Each number is 200 + 40 x the weight over its row's rms, rounded and kept within 0 to 999. Layers, rows and columns count from 0. The size before them is the row's rms in percent of the matrix's.

# layer 7 MLP down (transposed), 1024x256, rms 0.0657, rows 260-285, columns 64-127
101,170,230,127,251,160,195,213,136,233,176,198,206,157,229,245,222,231,155,249,189,179,272,258,189,235,183,179,184,211,198,230,219,181,192,260,192,193,207,178,201,206,228,238,150,177,209,190,266,188,157,242,211,252,214,198,115,274,234,252,210,237,238,273,209
108,186,235,253,107,236,187,215,163,200,177,159,146,175,133,279,114,170,151,159,219,212,197,156,213,215,232,194,185,231,205,183,185,136,199,170,203,261,225,208,215,236,218,246,231,223,151,155,210,180,248,231,226,267,216,251,200,284,222,239,218,240,124,221,240
099,207,284,207,201,204,250,297,93,201,173,198,231,225,150,163,231,214,257,130,175,193,236,251,187,221,232,218,190,194,168,174,283,144,161,225,235,256,243,233,282,188,160,220,243,218,238,206,210,119,169,266,203,213,227,234,206,171,215,155,307,168,198,117,167
103,239,230,235,166,268,234,181,186,131,135,177,231,112,281,171,221,174,228,229,152,171,170,166,207,180,196,161,228,234,162,290,252,253,230,224,90,209,154,208,246,248,164,211,275,210,230,191,190,178,283,194,205,156,186,208,169,265,178,198,280,196,259,222,197
104,239,136,194,226,178,230,172,175,189,157,172,274,275,151,71,214,203,173,169,218,223,193,260,230,191,159,216,205,143,193,229,205,272,194,227,198,182,200,204,183,185,276,213,181,174,230,109,181,196,272,238,190,184,206,184,138,193,203,272,208,156,229,213,206
102,153,226,259,249,211,184,207,249,161,186,179,184,157,174,271,269,159,190,196,266,216,183,215,150,220,214,252,216,232,191,221,238,167,196,181,205,249,131,229,222,302,253,194,196,185,175,182,184,201,228,226,204,200,211,124,145,188,197,218,191,206,270,177,152
108,248,206,240,260,183,251,205,217,170,214,186,192,168,120,237,239,202,189,201,198,169,172,275,254,136,191,243,152,266,242,218,161,138,255,187,200,185,127,164,202,175,166,226,183,158,134,231,203,175,141,202,193,172,257,178,198,235,177,114,223,205,143,165,266
089,239,222,133,234,133,201,154,232,155,240,226,240,172,233,150,213,143,166,231,210,217,223,243,229,234,147,238,179,189,187,210,187,231,203,137,242,230,219,122,175,173,197,148,164,203,256,274,203,230,180,159,230,231,236,219,217,189,134,158,211,227,177,236,246
107,233,199,197,199,145,133,139,226,214,140,259,219,178,165,172,186,262,205,201,135,292,221,244,178,222,138,271,232,295,203,219,283,187,138,152,209,244,220,206,317,165,171,201,182,196,256,219,189,211,198,182,184,253,202,171,206,163,193,184,230,203,243,252,178
090,156,149,227,211,167,205,273,177,177,207,192,224,241,155,131,187,236,154,164,119,251,208,145,178,158,260,218,225,208,178,252,202,235,238,172,196,204,196,208,245,185,139,170,168,119,209,178,191,112,180,245,180,208,180,263,249,216,199,151,252,193,257,156,207
099,105,195,162,295,219,253,306,133,241,157,187,204,225,181,189,249,175,139,225,164,251,234,213,188,237,231,165,207,178,228,222,241,188,175,217,198,156,231,185,120,188,243,213,195,187,252,156,189,209,214,165,234,190,183,188,285,283,180,240,207,195,183,226,222
098,229,167,205,188,131,278,207,148,227,119,184,221,184,228,104,164,171,210,191,171,179,164,202,220,174,241,154,224,144,249,187,217,104,265,254,214,178,232,211,235,200,253,230,229,243,256,148,277,177,151,212,190,226,254,178,130,163,162,214,154,196,197,170,232
098,232,185,119,156,258,207,167,209,211,256,177,202,169,144,180,195,259,194,209,213,160,187,202,190,212,164,193,221,231,177,172,127,158,225,253,196,193,233,227,281,174,209,224,150,289,104,190,209,240,152,140,223,142,197,154,233,183,239,179,226,225,205,149,143
102,140,288,204,191,240,274,305,204,177,254,240,256,281,186,226,293,190,174,226,204,220,233,144,243,168,184,223,154,212,140,172,184,240,165,205,176,172,187,194,217,213,221,266,205,229,222,189,188,232,160,91,266,157,217,184,216,264,200,244,233,189,220,199,145
102,206,261,245,113,241,207,230,199,186,199,165,171,248,177,222,183,220,148,220,229,170,184,211,242,190,276,205,267,173,224,241,179,264,199,233,189,200,203,239,160,171,164,214,226,167,187,120,179,246,215,119,195,140,216,199,138,158,213,259,189,159,206,236,185
103,192,219,259,187,128,289,195,169,206,197,255,266,167,135,203,214,208,194,211,210,184,284,224,179,304,222,160,203,215,140,266,184,191,193,223,189,170,182,228,239,110,218,210,232,173,205,178,171,251,226,226,203,204,140,143,184,177,219,233,123,159,158,258,219
094,258,167,176,212,234,214,175,162,186,267,211,181,221,247,147,191,196,233,201,195,188,171,204,167,254,113,224,249,176,170,139,278,195,159,188,183,163,217,256,143,194,238,137,153,157,172,175,239,192,194,205,200,185,145,202,196,159,248,223,180,268,180,116,214
097,157,182,197,137,150,200,227,223,243,143,230,162,157,127,238,229,175,194,207,210,187,167,227,241,204,227,137,219,191,225,192,270,198,176,193,185,168,153,224,238,214,222,209,106,204,141,181,210,131,182,192,217,197,206,230,273,247,144,149,231,161,235,278,236
094,257,114,185,224,197,215,174,156,195,239,204,174,216,268,176,254,218,223,136,193,266,144,118,230,165,257,159,185,192,178,218,251,234,229,208,221,233,178,214,216,241,291,199,207,225,254,232,219,197,166,212,267,163,174,204,229,183,152,181,151,123,138,274,203
097,133,127,264,264,191,114,235,240,202,174,179,211,109,236,261,214,109,200,141,242,191,221,217,149,142,224,187,216,165,151,153,169,296,258,222,235,245,242,205,168,211,228,199,138,230,183,159,248,226,198,161,199,197,301,193,189,213,201,229,159,217,194,226,311
104,215,190,239,217,159,186,212,267,208,149,70,175,220,214,165,195,184,152,137,188,222,210,175,191,211,204,229,196,201,141,217,176,237,167,106,168,184,175,192,215,280,215,204,223,163,204,184,271,269,134,246,204,216,190,98,228,187,133,154,178,167,197,128,204
097,236,239,238,181,161,184,195,161,233,191,213,220,191,185,152,174,221,134,183,184,153,191,264,202,162,223,244,197,257,263,173,174,190,245,170,167,139,193,220,137,229,247,156,155,283,111,204,158,177,192,194,158,204,197,169,168,248,181,145,187,279,172,151,165
106,247,133,235,293,212,268,163,230,171,228,158,187,234,172,145,189,160,185,270,194,267,220,154,204,223,192,224,188,162,194,210,130,165,239,185,223,267,232,159,227,136,114,179,206,166,185,169,229,174,199,271,242,169,213,263,217,285,169,207,225,237,126,157,154
093,172,188,251,147,154,175,252,233,308,224,150,201,153,258,195,169,159,183,250,202,162,208,136,230,190,207,191,184,295,195,200,143,163,185,175,218,185,176,282,242,232,188,201,167,133,252,211,239,282,207,156,202,164,215,197,207,202,227,205,228,231,242,197,221
106,185,201,145,171,219,214,223,206,221,132,243,217,198,197,231,262,204,214,190,207,98,206,264,208,195,217,210,156,274,257,111,194,244,195,176,177,150,225,178,177,187,156,216,154,215,215,226,221,207,207,238,147,227,230,190,162,187,243,219,198,270,208,168,193
101,120,211,255,193,141,194,189,167,198,195,180,193,215,196,282,192,183,171,264,220,202,181,168,188,258,197,179,136,157,185,215,163,202,159,207,186,169,170,225,229,264,176,190,225,253,161,94,274,169,159,112,168,172,203,192,106,277,131,182,199,195,172,162,170
# layer 7 MLP up, 1024x256, rms 0.177, rows 261-285, columns 64-127
103,192,182,215,173,255,178,142,236,198,201,222,150,243,200,144,226,168,218,247,276,232,162,220,253,175,220,170,157,183,139,154,235,202,152,136,186,74,241,171,207,247,216,314,263,229,244,198,205,231,261,184,163,180,214,177,164,154,218,169,204,181,202,192,253
101,182,184,242,277,218,220,186,217,187,210,205,167,200,164,276,139,162,238,181,172,189,210,181,241,263,181,203,214,224,197,122,191,165,247,171,226,170,175,248,193,152,209,197,173,260,205,167,228,153,179,228,187,171,277,163,186,171,208,170,144,203,267,187,155
104,111,195,129,158,253,206,185,249,286,245,130,192,173,250,211,204,263,206,221,227,211,197,154,243,165,210,218,132,245,182,204,181,208,319,215,188,145,221,198,269,180,112,177,224,213,249,153,168,196,197,190,268,216,160,166,185,249,211,201,186,192,230,162,172
107,183,193,193,160,211,192,252,131,217,200,231,212,137,196,138,257,216,171,154,160,243,220,202,143,203,123,200,215,184,216,188,215,314,183,218,214,256,236,185,208,206,221,175,145,263,164,269,188,232,198,138,195,203,207,212,196,173,186,198,265,170,192,224,202
099,159,194,220,146,249,154,156,254,243,258,222,211,170,210,239,255,128,177,201,142,163,232,142,170,221,155,307,190,170,261,154,156,201,237,133,228,209,183,292,251,121,197,154,168,151,204,108,258,150,240,199,204,174,166,200,208,233,247,155,172,247,166,205,195
102,188,166,245,265,251,207,199,176,230,172,147,191,218,193,193,153,185,120,257,213,267,169,199,169,197,151,250,253,247,278,216,244,169,204,270,214,178,211,210,209,180,191,201,203,106,184,191,231,167,233,235,186,155,264,258,185,244,109,166,223,182,191,262,234
087,258,142,171,182,215,222,231,217,115,134,161,200,193,178,253,170,240,161,142,161,263,255,213,162,145,296,192,195,246,148,284,169,256,164,196,232,198,226,238,194,222,211,165,181,195,173,148,173,187,216,221,118,181,235,201,143,176,215,152,224,115,226,273,241
110,188,145,212,162,167,194,226,206,175,153,194,174,245,111,157,253,234,281,227,198,231,226,251,240,238,280,159,163,249,178,186,196,250,230,177,230,106,152,204,272,237,122,175,265,203,205,225,215,323,151,154,168,217,220,172,216,231,216,142,220,225,168,237,154
093,163,211,174,230,221,220,102,185,238,205,214,166,186,162,197,169,157,133,183,185,146,176,217,277,249,108,175,239,176,246,179,231,196,144,205,198,250,162,220,240,161,257,204,229,216,242,221,196,190,155,165,149,167,228,211,250,181,260,235,163,228,204,196,184
098,241,139,231,149,182,152,270,211,113,192,177,268,238,274,108,196,240,232,217,251,168,138,201,155,170,250,198,211,252,205,214,170,193,209,239,176,189,232,220,299,168,271,226,181,276,171,145,175,250,207,145,189,92,184,186,248,249,211,175,240,227,241,234,172
095,234,241,188,227,225,172,157,212,181,225,208,123,200,262,210,254,224,250,197,233,236,239,153,143,212,161,157,179,252,206,211,160,231,134,122,165,228,158,214,149,202,189,204,201,236,232,188,189,168,139,194,190,193,211,234,294,168,244,184,169,330,215,153,149
100,219,189,211,245,255,241,239,216,259,251,153,168,204,234,175,220,179,218,196,115,180,211,216,213,226,169,236,167,192,240,163,223,208,216,179,187,228,205,190,144,139,180,216,182,237,204,189,242,207,256,152,225,192,205,174,153,249,80,271,227,187,273,135,227
106,175,206,212,150,245,164,238,218,187,161,172,132,167,216,166,227,119,226,146,162,235,145,154,272,214,238,172,209,182,236,235,217,203,232,180,215,243,167,216,97,257,196,138,114,205,110,193,235,215,257,200,348,248,146,239,254,115,178,207,223,168,182,202,209
101,152,214,150,192,236,204,179,201,215,167,206,240,190,200,193,268,173,144,163,268,179,187,243,200,131,234,142,266,259,225,153,231,235,128,150,239,214,165,210,133,237,154,240,209,177,182,154,178,202,288,227,214,230,240,194,179,207,198,224,220,232,162,196,261
102,158,253,112,252,245,176,255,154,215,271,139,170,245,216,154,259,159,160,227,275,217,219,158,190,170,198,238,170,198,251,191,163,131,229,237,197,208,221,107,216,268,164,166,172,195,189,265,173,176,181,171,255,174,244,242,243,171,210,200,127,256,248,168,149
087,149,234,193,205,253,152,201,200,131,230,189,185,202,184,236,91,139,195,215,217,228,248,198,130,258,201,219,197,180,186,167,195,176,174,288,240,252,184,211,195,230,166,253,204,119,186,254,198,209,112,268,204,178,203,229,99,190,154,220,195,224,132,155,247
094,240,161,143,200,209,171,225,181,217,170,141,256,188,160,248,239,134,262,205,204,203,212,168,119,190,136,179,158,207,213,123,205,303,189,234,206,215,257,221,158,169,204,225,217,165,198,209,214,189,295,181,174,147,175,185,153,213,232,221,163,220,222,133,188
101,146,226,257,184,301,228,209,243,177,192,165,169,167,137,158,147,242,113,206,193,191,215,246,158,245,130,223,205,195,174,232,233,136,210,140,208,246,182,132,213,211,158,180,195,215,146,245,256,228,174,195,198,147,192,218,135,218,192,148,194,179,236,190,211
095,162,230,149,139,126,262,201,121,156,149,217,159,130,120,232,276,200,146,193,245,118,186,297,179,219,201,216,218,155,181,181,203,228,192,196,232,177,98,197,148,153,242,182,223,196,218,173,190,255,211,284,178,258,125,182,224,178,138,212,139,222,197,158,146
107,170,127,153,169,231,175,152,221,272,246,267,267,128,106,250,241,149,163,232,223,191,249,207,210,129,226,156,191,214,218,175,185,252,243,210,96,250,212,234,184,189,141,193,193,260,228,178,142,235,285,145,272,228,240,189,183,164,191,116,275,203,218,221,198
099,200,209,185,151,203,282,298,183,103,281,156,228,279,198,279,175,202,208,240,216,151,185,165,201,232,206,159,148,216,206,170,295,292,197,238,202,238,160,178,191,245,181,182,241,231,232,181,188,250,152,137,242,216,236,196,215,193,203,184,194,162,216,238,198
109,260,231,165,138,162,102,215,147,220,188,198,212,153,206,174,244,168,183,195,240,240,246,155,184,235,284,233,206,166,188,148,187,285,182,150,192,184,225,243,216,211,266,219,214,171,219,191,187,212,183,248,242,241,238,144,133,277,192,225,239,253,195,184,227
095,89,211,210,178,228,147,179,193,202,211,131,223,149,206,176,240,230,152,168,184,217,245,236,196,191,200,169,210,212,215,184,256,168,144,232,276,184,175,150,249,105,131,214,109,145,229,227,193,251,199,131,234,171,195,249,230,228,232,227,237,212,285,236,222
103,181,218,138,213,158,225,227,160,198,174,210,148,84,166,239,178,192,194,166,169,233,112,190,248,194,193,182,202,188,209,190,189,262,203,221,220,109,188,207,194,209,163,234,229,196,210,285,184,300,238,246,209,203,230,216,194,208,166,219,158,275,238,203,288
097,250,219,191,197,262,215,190,152,201,117,321,200,189,239,178,201,240,138,273,233,195,181,142,153,220,230,229,177,167,215,188,183,250,237,167,235,166,138,183,190,147,192,215,181,189,160,208,175,203,178,205,276,213,233,150,245,242,193,220,271,144,163,225,194